Each number is 128 + 24 x the weight over its row's rms, rounded and kept within 0 to 255. Layers, rows and columns count from 0. Numbers have three digits each. The size before them is the row's rms in percent of the matrix's.

# v: layer 5 attention value, 64x64, rms 0.0814, rows 14-63, columns 0-63
# o: layer 5 attention output (transposed), 64x64, rms 0.11, rows 14-63, columns 0-63
# q: layer 5 attention query, 64x64, rms 0.114, rows 32-63, columns 0-63
# k: layer 5 attention key, 64x64, rms 0.11, rows 32-63, columns 0-63
# up: layer 5 MLP up, 256x64, rms 0.178, rows 0-17, columns 0-63
# down: layer 5 MLP down (transposed), 256x64, rms 0.135, rows 0-17, columns 0-63
v14 110:096117067110137144099104107161103167130141171088135100094150157132090133136150133122116168120091140115126103131113141109143139069124108121147094140138092146152117123164147127126120102152113155
o14 110:150157125132140155091173095149160166137139120127139057136137103138119117134116108144159118112107137136157110090114165156131124128123108134100122109116114123114149079097113135122205130122107117
v15 102:113141097137098139142130131156153173178133122151140140110111116089146167117153149104134117166121118101129154180149128149149097139166130117121093180159165088124127143109088129133119135109159115
o15 101:116112104105112133061161166127148083145135127134167134077105127125127138151108121119141107148174119121091149084163136131147145096143136129176096151104131141122163146138104099132116160113135114
v16 088:135100061107104145110118135125119104197147137126105132146122152135171169162096150120135106133130139084154091115143100134138132119118132118134142149137073091137144165130143088135149134119112111
o16 095:143150087119129125154142156123111135152149108140103131101103116152158087119133138143162117145103125062129098156103110157123132148107141107121135174122150137079116114102169104171159166113151120
v17 090:128142137106108148106123106116107166135127117139131108158153122137131176093104182119110110141155108183087116104102138147109149131140143131130111144122126134193131061096122115119101159099119139
o17 094:120114122085118111127102137117103182117128100169139120112115127133169155171108116119130104158110124109123112144097125126114125122118185156102178144129081191149133121122142114145085116115106142
v18 087:171123124094132154162144169137125147119121128140157133163126147132090122138137132090143159090130134157139154149119084163137159145150132124128097105136167074069106110098137132127114090145150138
o18 088:065096167121107140107144129110172077124114146112162126152162129131130146146144116122148111133154140153099134129187108090145162133141109143159148087133155118148086130105104109104118143137125137
v19 095:180113133124105126124131132118170111150112129178136107156110103095133136152155133123116148106130127146128135139117145170119149118106128177124172113087163165143131172176159128132111143071122144
o19 094:112129139141161082193085141147100107099127159104119106127153125125099163138118113113151137148128101128110099148099116092107161123157122167125119128106139130118108137095186144104090134167130130
v20 109:083120167136121127102085195082146110117128099146147156093136092119166158127116127129104108157160115161130152113136135125148143126110107161101163106115135160151150085136135114137144113113103138
o20 109:134154094113125109153079130147104192111100146122113122152112152132153130158145114127072118129126133114122107157117095145112102109076153152162105173105114149124119155138137135132089096128120159
v21 097:148120114086129150137119124126122202105097129119140109113111106125087119156111143170129133125117138104084117110079151140117073145146112116157147138159141101120152092139120136146125181144100148
o21 101:132115151115150124114133081144169081140070116156148093131120103106150142143083118120137112110124102167120165167135145111123142073133114143110154107131140069146122126162105119132154153122128133
v22 088:136158118096145108107167150132137136117169073125141098121132116134128139172088092137142103122139121110162128100160123117110108140127104099107165153084155085151093124157113113095130163150145144
o22 084:129124115123164064165136092134126166128138095114095150130143133143117108100139131103139093142131157120122112179157127082137147086185141112138147107125142173138103123151108106144130154155107138
v23 112:137155130120104134127108139128148166147138113152116093101082099119112158126131122135139080135137100150085110067127150158115128129182103138132157085126129126181141119114090112131129176106130137
o23 111:109111110104129138142094101147125133141111112148126136076134159110130150148076132105133092131110090146094154186124138107147102067136133155148149126121142172146163096146142122121112119142114171
v24 093:126159149088096118121116104164173121114109147145125160122128116103176132113167098136169142133173118163097129107185168098119139135131139122143125132135080130109136158101153158137132126124111162
o24 091:120153147131092099161125149154116129091142127090122167119090087116136182125146153070122133156141084138137141129135170134146099142115127102155141118116118125115161112125117166125111093094126089
v25 114:098120141109125142146165148156110156122108100127182124129107108174093094154164135146114127148111124142143143151138151124111155126122098065117101105095152138079136146143148138138147111141125185
o25 108:120179171130170103117155090149188155107116120088127151153151099100109102115125122123123117124125156118137126143168141110096152123123115123111152105130128136154106160119100112146146074163137161
v26 103:081109126126110135144120146155153102111130092173095157145149097156114133138092104135074124167122141120097121102123136104127143104142134101143169103109149110174150113195107133117137127132119149
o26 099:141181117065176111098075089134134179147111119156099135136134133119139115147187108121094127115115138133162134132111135120127155085138107145103147133117130131136121113149127114138116098170128146
v27 101:150148149091124095100139085132151167127164137126109123085148192121138186138114113067150139147131132122113126149127096110153156121102146142111152143135100139105118096125112119140155146113100146
o27 097:140134095128073111149140163116098153140105166127138123131088149138158162103135125120174129128151118147094067153096148138134096096114146132140147145170075144120111123127104115103130157130115108
v28 082:086122112103135121108162105090170154130112169101115113153165192139096152118176157137147123120100119125107109160106138116121102168103133123140148122097113164166129150122115128124113155113136156
o28 081:146155162159178099107147127133097156102135121115098086147151105122123139075084127118136113104122140147083120166121144092108115128172124140068113117156091156120143133122135131148139129112117119
v29 100:105158162136148113128122114124094121143145135087104117148136161085171154122132120113129149081129099139160112130161162110131113147116137159095116115136185169086117136138151146146129089127083106
o29 108:110092133125140122171159144125107121103146150073115146112159112144112186114137092133088146116135115108150128101107114143166097136150178106147113152154104118115103160084135166136146121104123118
v30 110:145143130108172136119114184109155094138114165141122116133146083134141152146057157132136120145156118131099107081121127116123096104128122099141121142124147146123142097093097131133135189128103150
o30 117:155154105086111113178091118101142121107093129184133132127103107143170111142118119093099092127074135133137140168130125135148110153120121133165127113158122162129136152132137112190146142108119134
v31 112:109164143172091164124128174123143092113074131155127155106116089148119122103114143127118129130118155137145105171137132121102114130083124128104109094172148077117105130125089150132097123158112133
o31 106:118141134105138144069107142052141127122136120133124158158140136117158098144126079177111106083146156141161162128143104130132134134104137129124095143126142136120106152160087155133098108151115148
q32 126:131130096158130152137118187146104115132138137101111148099128133116156127111105155173129123108148111135140071129115120134123111120147157093159084110153177139141081101159123071148146146139130144
k32 093:081140114142125111129119125166154128102148150101105107145101138140139118142154134115161166113141154154134135136096051137111108071155134124136147096163132108120120093155101162174117125131136119
q33 102:154126145086133103121133097113138154166125151138120136147123112119071134146165105095163151158120122142136144126135147128131110147103108159076179145102108155124152142095148187115084136129128110
k33 086:181083141120148162107154106099109158144098126158155151103133102131139144103119136127106131113118096123116115095139181106144137187116108126127103151116142145148127173095166126108143134084129107
q34 085:119125143103155136117127106121134159129107143134157153145115133134103111150133122068130135131095119125159120077144149128125080119133142176071174117065097125138133132094169152124111118111111111
k34 068:163113159131123147103142118116131112175106125129136157074151060138141157110158109120101132115100104178137113127127166112131132189101151143123124110135130129177136143112155143113110114162128117
q35 095:107124144104126147129104157154130085126136125119141088123143160147170124109156115170121131111167142121123118153082109121121155120139145089173089144181130121096119118167096096119180133138119145
k35 083:120180131134098098148104157141130151131187125115113129130134155110135113138082108093155110121133135091141152166122098121123150092128129102133118129118152085106106091190100122149167148124105130
q36 089:131117150121110129118148151109117118108113141095111086125103157130160104100131140190097130145172122109117091129118126103151165141128113116154105087207124138134129116120119101121177144133148102
k36 080:116134122141112114142084117141111121097145164104119113105133162150114091163120132124216128131131149131070109132143099111146106089121143094168141133119149107131112087165123148143132120104139126
q37 084:134087122167122129109138087118144087118113104133133128125132120111114132176125107130116106163108127107153131080119141109166127154100127152078125161076122094160129144101177140140131085134105103
k37 075:159169137105141123123164140115147158126113143146135101142104122148128138125162099112117068129147130121131159179141139137133144098102113181120155127149083137098160166138164157098130104173127132
q38 085:144092099115170112145132116106108146142149166144101156121107167110125123140119103180171151135130154136131139148125087118153122079142099138144107158121123120178102136123108080132137109176136103
k38 073:104135159118133119114098145115136090115151148104147129156134140116097104091125128145141151141099179116116151130102121123111127158211143122172126106125146161141086102113089115161161126127115099
q39 103:159111167150114160110174121141117118162100088116117130094115151150135156135137142130089118137182142125145070092176131130163107154113125128130118095140104126103129131094160136109139088140108123
k39 087:121171165107139139121156099135143183109113117108122137153140111154141121161151092121099129131118131132133139133164139141135140134096133148094157146132112127094160144156184158076110061139124132
q40 113:121100102167129154092151082184142175142100118112167132119140122104116144149141138103119104116129108114097137123121159154113131132082151150110104145089124089130182145135158161114104109133115126
k40 088:134171105123110135123128121115114156110100130139125125116143134129132154132105124087130126127145111142102146172081133150110162098073148148123140116086133115158185123164157121067114147171157126
q41 102:136113101103141146098115134135096117172203156163105140125134144079149156108112126162109163167140143121142145135121128118154114141153107147125125147124149130157072110115139088102122119165110121
k41 075:101079200136169109112103107060144147176109134146143125132135157108128122091088138153105121132128146158147135160132137113117120112133094150123125119129140120165098132156099136117089130124121133
q42 114:127110117184168150148131103125135108131120146107065171129129150146120124147121106147117106121121141107148185167122111144155111160085130150138118109121116126103139129104073157120111142153169104
k42 106:101127111170126154112148077158140111125165135113111119114174165112110122077151153145139125152167142120116108151159137147141131093132110102111135169118086104151094098149091134095146137118145109
q43 125:099097118179165143144124145106143127124117198098088099143120138134124116144153122131153129120123169120108124091119090146126121122121108140164109149091115147106126142144168173126152169139122085
k43 104:152120095167165149115156140139096110173089120138090139151137098091111088154139115126151106163133132142127119110175095133173088133101088115164122142135158121112112105121117109165119127133133110
q44 092:124120151091123121128141113074076174116164113133148121131111150120125149108077130131115167141103121159116122179126162118119123146145121156142150096158127087157143130156153115125088097131130166
k44 095:077145162125129146116117083103094132105138127113149136130110129140154142078089118118123126155112127133085137176121140098098146118145132185151131097132145129151151137130154115092092094172154132
q45 131:169118174138115130151144140093084163136097112111107134151129135129144095125115122090113129128114151186047104168105152142107108087122127155133141121098140127148121146108121148113126126118125159
k45 117:179153146145135152173112133111082112156113126121104092158100111111144140090105134079117120115124142122121137143116160108132139121138109108198131127094151092148161144124116121128096082150138140
q46 121:106114134144134114145115138129142148136109117109135120094119112143131174117126126113149085057111154142082133117128103158134111119096121165191122100140167157144114149183154115131158155117138144
k46 114:139117118125146137128088143126099143160079067159145129120147157121131152133157107096095088095171124141153125121144117157148095142080109138184125129123132106161133116151121108159113138106156139
q47 122:121126135124156105117156127145099130159095098131172124117115144132138171087134163171090146129161158149115082136151124135103149083132121102138135152142127136138124150135169138115106156103079175
k47 121:146153106085144107158139132131092156154131096130166116161111160138118126140134090132105118143171131118156118130131166125114118098120115162133124135160124117128135177098166133078095072142101157
q48 054:126155149086137099131156155119125151137097155078120137138138101129132061151149137114129139114103155126137133128095137106139120157085101117102119141115082135149106085167116139086093094123102130
k48 099:140199099146141116156085157117125135131160097085083142152092116103136135122120117157146102085134140120161129162152133157125124129127169100169129132102152155106132111115114113154132152142118155
q49 065:125121131194076142119107095081140128163152127165113119147180127124103132165133131133159131130141110127167138093146166153077151137130102108135140135148172115108126142126131105149094139143137132
k49 094:113129145109112126115146166150097076107094119156136135111098151134152153135131164138117150103161142174153117118082108124129121138119145166144104075181124131162135151103107146117121122173096124
q50 085:132141121087105117120086139110144159142166127152145095148158137134109135150112082112137145149116112115096193099104145145119162106120101138125123155121171133085151176086127107129124156104139132
k50 096:174116127114152122116172113118114111132125080163132115098096110136162148121141133139079146075142106117139119126120133116076106127127151143112114098195138096123128170101123126128135136163103154
q51 079:139149145128152133115159091145097132098086169113080092113092147138141151114136160136088101152087147131139107119148110113171130168087158151144122132124115124128137119132181152139145101149114152
k51 091:120114098160156117108098084138112144147122139119115141158128145111095095175125127134151101150127141134091136161183119115182142117118115134119145171097099128152145140151152142128102114088169091
q52 074:146089147121111168092162124114146114155089140127124147119127115138141122118172185133091121162084119138168090115127148096146129143097155159135158115120141141144138156097192121116127114132115137
k52 084:139114142131166130111165085092134122165111142130131125116095090125118128129143133109120096109104141200118123125138155147168106177102128135113135132129129121147192123105160142117076112151145108
q53 085:136165085107126131136078120142101138122135160106136149146161143111106139154097096116191132097122122144116171183115103148101147102154148084129123137113174120134138105151110143146103140126149136
k53 092:084111111112126111119108158125147112141204146131146131125157143091125147158099150152155149109137116115135169151077115150103154082141115109135136132120145133120096136159075113132134171127109117
q54 079:097140146118155117140127118123178143189190118158116127088125124124156146094110143153126131085117122118113133136098092150085117102127127122150100136135163131102106084153105148135126169130132156
k54 111:116132139121118153088137142087104121143103120150097176121152090106135144103148150122157157100124107153158138163106165138143148141161138113130117168145126105188128147104120104097129139151090084
q55 085:167088113113172103117142102125126085132086093107110152129135155135116126166118063113127120115134125164102163101104119131136165110111140117112079143105133114093127155104145116155088140144130119
k55 103:155125154111132088104097081149165128146142144162154075165124168118096151108126097122102151127154136101154170139117137136072106109143122130130120172178135146113133131144128127136121114104148137
q56 100:101144092162178117159061114152144135080108157116143137150145119132097124166129101127174137138122157105121128126131090137116128088134141108131104163115152098103123117148091144154126152120156112
k56 108:115110107143122130159087140140107120122123128108124110145174150099132130133109144117150132141152134132105095109135087103123127121178132095173120101143143105124100098156104090174139206098138140
q57 088:128158084177145142156133129144116147106124162130089125119135141130120112108171172115162138128134125116141154120087143135088150113151157151139110139076112144106167105107140174139108156120083105
k57 111:184125126141149153113169119106116098135124160117096134076110067123131158162127154149148112103105096107136129139129123122122128174144135140067129146097135101126155146102158128102115121153105116
q58 111:190095154139113138137135112111120145085115161126096107111129164123116143172123106097137112130098179133098141132134122107137116160108120104133123126128125182095126078079132123160103123132127165
k58 105:150110151134095114119125069127139113139105110135095103127110137078106150130134088129159130111117144131120130140171144086096122146145112090165122121139144144105103087120108101193120136090157140
q59 124:113111184149130154112166179117109144111135183175116121127111145125092154136169101134098120096170134122127114125121152058113123134141125138113108123147107118102112137111134134147167109114132101
k59 132:140118157096165145127176150145132140137106141134149145125087070127109138127207078109125110131150176123119122116140130148135096174113143109145118137121137114103152130078137134144121109138145135
q60 131:113110118102155142137128128104176142172158094163122117110101146123134164114136135153112110118143138118153123080095121139167095133109091108146083112175139163164079106150116123141130142128137158
k60 115:154075156093178122079122090095154148172131090141153119136108130150144155158130117156094121132158139164136157118133155145135142136100115139097083143162130115130118121153097131143103116142135148
q61 111:133104099127138093128165158147113126096083115141141167119158093121163138131164090145138157119160107157149101127124106113109130143134149121117144166132144164067129144113135120154117135129060133
k61 108:129135136106095100161147118118137127100098122142154114112104122143098072095147166097123125108161115121168150132120121135117138123178137169144131139162128162147169180083156113149131110129095127
q62 132:146142150130074139117116106082106120101172121117108121123124125119150125145060125142145121133097108136117162149145107125147158168124127105173166072141123142080142100148136118127135134130134172
k62 125:108117166142065128104122103097137143122115101148116126131130165156150104116097092120144136148099110153113140185136101139159163125102124119179123088144144142110160079160152123129123110129145136
q63 107:075131124121131106128108124105145092104129138121139104120110117108089170096080135117120105071148115136098124157119153125113141124114138139117154119162114131181155171173144132116111134155181122
k63 118:107112110126116140109118187123119121116132120123173140140191145106113163118106090093114071119162144171114125156125095145165118127103131130117137111127131129150128132148146144085095141155175142
v32 104:125143111109124155131116076130153071135186141127125157132120110101110102145152087131164135158093145113118123152101117148093151130141110146098116118096079165139115123093162105141099124119133148
o32 103:111106124149155100131163162152120157156139123125138129122107142132180105105058141092127126142159125148114108109079103114136156121133121127197167125133160081124121138157156114131140133134134129
v33 097:103111110120125122152163122137080101148102127124128162099124064165140124123164105117090161140141127124144096132066128123089154133150108153137117061124124156134131113117116105147132150123133154
o33 095:165166142112139147126121138082134142113132144108096126155106176125141139167087118151168103136124117171104118113139141121156123160112075077096094131154136140128120116108113086135096097116128141
v34 111:144106119167161104118135128109144096176095108124129138154116128118102152161161092161126128111162119147159129130154137139098166118163104120108105181114092111128159178113113126154113168105130122
o34 115:118117155111099126163130120140101124088138133154106119127106147151156131072119158084124124152077097151091139156109126105129136122159141130142163087163144160139148110188145154128096126132131112
v35 101:077140163137116129163111106117163124124086129095110128137114091155165117105156083078135130131109171138091133111132116156144130116146121131149141147090089151138145148091160132092128116118164130
o35 099:102111087090132123075130140139116133144151134174147166109141124112132114125100165126124128124120108127116153190078113135138093158104146161155107133142179151086137122135117161149121162142124122
v36 114:090122118139157121130111110165142104040126115099135115153122165132194153097137099106125119099135133135136159120098104145111130125124145164123136068130128116093117145112126120145124103147117122
o36 116:140169105082078111091169180128141149154136163156106085105140097110125146146110120146150131127115145108109136135102126144135116127131093158143128167078146131137113121130149155073131129138150136
v37 093:142120129098197120095122110127135135115118125163111128113135115114139098129130098152139130117114096120129172142079139165117142104141149146160095134121152097136085136110135125158080163166101176
o37 098:142117117143097141127141196124117127143130143079117119154080120128140125172126129105136136145123121135133098090167121061139142142156103135107167136127146129155141123102131122105174145097146079
v38 094:162101124099131157127126164155149131140112133145137112125151161142131132138098121152152080121146124119132153111068150058144117094113105127132143147122125171111124105095158122137127192157135116
o38 089:117142157152135094167137154150080153126120145100158153116112123130133128142154090128105156141152107124108088153149105170097173112162133144119109124128161090138139127133121128076146086107140169
v39 091:133081155112135132141173151136158132096101156157111093113123152149083109103102099124160168141110172107124112120109118127132142115155119133166136081103109110128167095169115139088143122119123117
o39 099:106115122086122140126092158151127124167136121168195132102144159128142155136127128113114121089135089146115132149092097162112100089123142171141110153153147150144078130104130140159098117131111132
v40 108:087096105109113130095154114106098146109124180107121106161167121118116138193147157124141145147137127117112182137118119123134117111129139154099098148136119097144111133126167142142149137089167086
o40 107:133119114095103093117100134182156142130109120150131153120071137101189130075119130110088145140151137128110128159081122121117135116139140144158152114097150162120123161135121110128121170135114163
v41 091:112110115166165104116164150113128111161123103150071155135135148118086127114112114121096118123179096133139129155125149132106148123151125159154130173114176089104134166115115078127123123129113106
o41 093:149122137102097135140126095094120107097126130141099079122131143150174121188158119145146122126100109125118124127166142075125132138123123069082140088135092137164129113140138154147147119119163120
v42 096:107123100132108114117131086135151170085122118141119133096145215140108140107121129130142111118138171117172129147115110151159104083135115151141130168143135153113164109111120153110121127084134145
o42 096:142113136080110096115098180150143113140154147134137132089144113144103149114156103112111154089163110107059123146118125165108111126160124110083117116110128124137139161156156166125122134162119113
v43 100:070167123171159133145136099142114095098129156153137122114135128147121142118169160133108153140147149161130141132055102104120129090095138143119119134121119140111139082110101127134166099133115096
o43 097:133135158069083100140112109100138153136093109152117152133143161094164137135078113140153111129151150107084118134153125183133115141168130137114132129111141136120067156137144127110154138149146140
v44 102:179103123131096131123131122108159148075103110121136176125100129109079140143101152120139167147145122129108141140135153115119151115138104111126108197155169107116125178106112162107135138140113122
o44 096:108111157115168091135123110130121092161140158135107108114161153132146113130173115102094122125130082137131101113124092107144147126148125126127151067121098189138142115166106154162107127117157114
v45 091:179128136150108125123129144122141152150152113135084127128139095158153078134169089083141179135098139107167151111124124155104088116134106113140125086075124154102138098117127109139131134118116120
o45 091:098106111110138124108163139133139144086146163121172151121103147083151131110080133176135152094127104146126134117091123134140140132155121142144129175169106088161126142110144157117122145099164095
v46 101:128152160109060119132134123125070097168118115116135154143094146122082171149092118134136110136145105133129155150134117156124131148129123131100110135083141107129126085136080147156175140130113125
o46 092:107119097150178132138094144146118162119143106133116073141103118131157114093161099169133118126094161141141164118159132124136123127089175105146139104138123147115089150168162133115111153102146100
v47 099:110122121135095114157097107121174169147110098156115120106133103100124118127124162166113061104134127097150104164086153143128173127104141095115149118121139142157152104127140131154125106081122136
o47 099:146118144143154135109145134148119122131139127127124133162131119136080148102134083118145137134145144151120146067190136104123128126139123109069083137150121105073102147172107109170136125161135120
v48 102:103135151129084110122164151092112220166096135149144113116102127151116116133120162164136106130150129100119139089133156151119111133123149159137145108120141119120131089109153100117152147153101107
o48 102:106121152134167136146095099113134081120124109112118145183151150120142150131143103147149172085097147164125144138180110153108084116097134095119122140139154127148117142091096152123152128092116128
v49 101:176133131162099118155085089128154163088075157112132088152120142136120122142136140120142130109084142109094106127117120140157148125115110141107126176119088114079134102118137152138157135114161137
o49 099:058132106085133089096122125165140111161140132165147133107135098096110123091144141133083144141160140132109128118108104148116102115122144183133129126157140135091152150148126135106101154114087133
v50 098:120136115132112082129132138121127144111086200106124118102145152116126104148093133126161119111139151122087161173152157113097134133120125108128150121118069142127133102107121129115145079148120073
o50 102:110081119134125114108094125141135134129162101191166150130141131139173150118131114108086111122122119113111101130113093152121098101150132158149070139098162125159094131160137113132133164114155149
v51 100:139131113081154108087132099152118071150139146115125161136145131165141133122173077171127143155171128158073153119103118150109131160118109095151129116163126124121120101135126131093131105129139130
o51 099:137135116157112149137123186128114136112129105138094125127136129102160140159078137082148087116093093107157119165108090142161115127174124133120121143103143119153167144100158130163109108133146158
v52 103:165144158151142170102127145131095133102126100113110123115157046088145137108156132133113134151159118137112116144148099124076157122129150108190135115150122103124115166123154131134144109121119144
o52 106:123141118153145132138149085117155090149105127122120136166135140122141114152106147152135111155095121130164142100134179097146161151138107109057112152095163152137132103141116069142125121133147098
v53 108:182135104141166137126115129116116160156119082151144111126128139113127135188144102151120121136158112130106153151129168171106078143130104129108123156118167136124144176120124105142096083105155129
o53 111:137135141159067130117153125132118089090163136123091157118140095127129131112155102129109142113098119117157137106128124083138182166131125103130180107120120077140173153139126139141112167132136120
v54 111:160136099096147134111103097101106146159119133108133145139103126089128138149111114121152115141146094132208125131153121126106081091137143132125129084175159131151138132165140120102104127130135176
o54 102:179110135172150127167149127099162074139153090107116107126126113146110121092156146113115134118135108146134116089137165123147160138139117071122167155117101130105151095111121110120165129126117094
v55 102:109166110190125146115097168100159139146130118161120141107115129101089089166104146124132103180151122141152117125120163124090100153122133160105123136106150152122154138117108120150117098132123176
o55 108:153121173137124089131156075114134127147155122089123138182134143151148130117166121133115144095136123108116113113147124131142176138119126068128138127159101082140084151143135087125158128135137090
v56 095:106121142173097132099119135119144090150102165144134125113122151128131150125145188125108146144147138127139112117151139174146161131144129101114087103189096108102143139098169108125134140073141113
o56 092:128118167076148117153155082126159124139141090096084137141119133129109132121119150134138158114117147109139140114140124103117092134143125151113127126113127140174124150159136137184114050159106156
v57 104:125105113134072149135115131113128098129116119072128108095125194127150096149121115109133170159105142103102129107104142138107108145132126111106115170153102128143124083171119177135140140151142150
o57 101:120105175098133109125128149161137176154137136116166143127094078140127115111119134129103100082140107128124127106120118149114163100094121176160104134133128159132167159098144088125102126104097099
v58 102:132122102121159125103121156139108108093132113118125109148125132123143116185109127065169122137143167102101155125075109132118159119116164161132141090167131147127130118179133112099143135094106099
o58 103:123105099100125079140158144142161165164149115167113121086130137122178164100119102132096175130143098161142111139101106123125117109135128168143113145093128128138105096084127116120134157141111160
v59 096:137158154145173131155122105144104112107091135107104151156117112113119137130158136094144124096125133129107130153113126143186143152162122087160114102126121074160150142145150143136129064116143168
o59 098:087106069093099136062120113133140130144171133140115117094124115136145143103108144105110090141119109118152126116131161114131121141129162159100116149129114181066123145162147130150134133134111115
v60 103:102066127132100121136100104135139110096145107111150097114087130155136125122123196133144145157133113092148127138164105169148160102154124145123137133160122157128126099132125127124170097119102082
o60 097:118109163123157101146147132114120145173116112149117119129159161079093139125088106138149142106135146149097121109089113109093101126085131161132123110108121174177127106135144172137109159126115163
v61 098:123163195121075140111106123122143171150156123158121112177130137101119078143104088136117129152130104151132158109143143121109083137129130147139127133117145142083156138115148103137141128093086130
o61 095:086112126162168130134168127149125120120084153116119146113139126075143137115162150160125156112099138099128141115112104126110171097108116087144154173148139130129134145123138148133168140145194113
v62 097:130157135135146133119066157057136143135117111069142143135158112115129117117101109133090111147153103151110098102122132124139134127151127122117121146140193140146150169124110106116103132132142078
o62 102:145075156162115122129164090123133127129149140123115116154113111130119126134180176150149098151089117119161168139180147076125164156119101070127119106122102123131118116120111127135123122140148139
v63 099:134131106128104147160143128159114094141135074110118177086092129140126115130148126076113111127154126130085104123125133107157145161116160152163133135160179127159115103149080135153158115137124140
o63 102:158146124121149144131128124094102161140150164106111117139155132168138122155126117197159114130128132123196111113164148135150145136104109099077080101120087134104141132126132137125144134123090116
up0 109:151159116130087128151091151066115146135133097141129161155094134125148156093159116101133126116117140113114090148206160121138131126115112106120142112106101097123116125115128132157086144158110145
down0 110:137118126070089158068110154156138102155129177123151123131116124147106132092134137168107122122120114121138137131102113113123164141166140099125155100127099134145127121175087147122133143164154087
up1 113:147148124138131062111096134090073144140090118117163101121109129105153118117152180127178109119150144144147116148117099123148138092125118115140149127120151085120122148165151113157086124108118125
down1 118:147128109149141110151172132107148071156173111144144109141110113153142118066137110177098098104105084072131140110119126148121140138126097128133152110163145146155136115104152133119131134145158131
up2 110:123144112156098126159113139112105127180139114124126094149108121129133145073140152104164142120102136138103095176158111144134068128127135075121138115154119162108110099128130089133104152102162133
down2 102:109179111097116120142122133118182109118136096160121151144136093123123135146133145163114158086106104131120111150070121122141117122112107107131148171129150153163125111193103102119132125116082131
up3 086:166091087139175127113158137132163127114143122129105117112116175113159112110146110101131141099166130136120147147101127139131116131187128125158141092052149118153122131105120113176120137130145132
down3 073:096125124152155139152101127088124134153147125147109156112159121163113139122167136116165129093104104145133111098148126124111127159051097157152112188165109138114110138127087121123113106141117133
up4 100:093118196177127110169111117136144082091140145091091122124097165136086160122108108141131117141132126133088145150177151127109131124143126150147145115157127131099091144140118114134125132096113121
down4 090:131079145133124118121138154132088128125091131127128155073156145102131153137124119129117159096165120146151125166114140148133105139089118189132126120116129092132095151158193111149098124122094139
up5 103:137116151133148071160130128099138141123119132118155113152112123124110115155170136091109158130152139145069100127151093099134116139152130124173105161139161133121116150091121132112116157064162106
down5 099:139129103103094128119155142141118140121126138109152159112177136087133146133080117114121107145172179182095100177171149174132100110134122121121151118137101129120167123125131144118100097137120133
up6 081:116102115104127133198106139120128121122120173136099120082103135098179141149175164140110130139156138119125122134093127148118114152141093118157110123100112126167125139082185138146149129122136135
down6 076:116151131123164161098129145121107125100126100120128152149168125117084092112115077102103120141118150163119148152151119110106137093135126146092135154152121129104156135154057129099095123149138166
up7 092:098118061126108127126071174130088148127129130133132126155129134135150143100157140067142159167133130119149071148125110125168148135110123102154163135122122147143100134115137111125115132154145163
down7 090:143143097094178116161111158154104150143131099093148141121136150095118154124158132181156144128134159087120115148135101126102135094136146132098107138082112190161127150162122128121111124123133140
up8 098:146139123120168102128127129121163164089115119124082145126109147111161095137158139119139118127132151135169125113126134056152135144136111128152160050148110119128120128121177125144113148100121098
down8 074:156102129106132141126162162079104117115083095153144103129090118126150108104133109179098158099140153156120122163084124140157119125096098144128155143122166096125122149093130123153123085127137122
up9 107:101092129141157129123107152107112128129093102125161105124128174072108145111139140134139134138144142172144113197101093106131137105123123113121189098141075139105120149125134118139105154146140140
down9 111:107146136146133096129085143096161120133141106126120123177136141122165110134125118093095124177149135145130137106091145102107162084070123129146104150117112138121094110157139126079159161114120154
up10 105:134130107117155136142087137114153112091129116097130092141136136131141116177115094121128143142114146116094081136108097130150114176168117131171113136130148054137106084124138134139147114135147170
down10 108:133115152163114112106149129123123124180124115072153140083110125164130115109112147100100106120169100167121088097149132111096172135133139156127131129128161118119129184143168123127109114118122167
up11 084:112097158152140150167128158057145144141134143106152122137108142102134117130115152178096158129095145124081130122126110136173136156126122155167127144088135133119120094125168116144111159118158152
down11 077:122174105112090125098139144155191114108142118109139127133149138139109139121122115123102101111146157110130135132160158101106111084168074136124091122124065125158131120096086109120117120146135146
up12 097:125112131101104121140134128124133117116133145152094138142125146165102150106145127158118094141154183130160100154149150116154104115133138113051125078136123148143102123158097156122144132136107065
down12 086:084122152146141148102127134099119088130140111125131175117172125089137123145148112132127102142085095123090104088074132114133097144110141126133141138128111187123151112109156131127181160136105140
up13 091:143141103109093136184100136137094140076102106110116149151111140132154152082154112105117125125110125172089092146124076135173140146120107108150154142139123108136133140156152132139136162129135089
down13 091:093079140155168116099153139182147157168155134107140104093132116133103132120138125153111145121116134134091152115080134110109138136119067119083109128096117132130127148114090145106134124168103134
up14 086:073152179139099092159122165126137121095131124117103109154112112141093116096137192143141105135093149141125094126118116141139144149125138119108152127132113116111117166089167146145148144173125100
down14 074:157142150138129138120123112160142093145125089155121128128126123112118200156123138097095115092127081168088178091117154135151108137142108074138108137151124098121108132137121165105134115122130146
up15 115:159130110135099113161110144132135136146089086112115090118124105128116146064140107117119136140095158155182127145152146109170093114158098097131129121146141106126122142153139099113174104113168109
down15 110:130157086115147147162103124124167129115108129143142101116145118093105102150133151126147147108136084122154108134170140176148101121154141163119092129102110159131106123112132163062152090141107148
up16 085:142123107100149097163128105135159123086151144082124133127149142124141131127120141167141092127172124142111130133166092125139137110114122128077142144140087163130072145114180134150121132117152076
down16 092:118109173104108140058152141119087141119119131182126147123108085124145152088150109100162102125108100145123137135101149168135132162150116136168104132150147129145152127138120126113114142107096168
up17 096:141106072140175099096141127102167108145101149178148118121147130105155160134154157174109119140151133121125107110130145113101111109134108140117180149126138115113116148130112091157113106088088124
down17 088:146116166141107131163121139115071133134137154130093141143107126103170111083097120122079125126127122153144127114129115183125106137124115154129107130103131148134149106153154148116060126088122177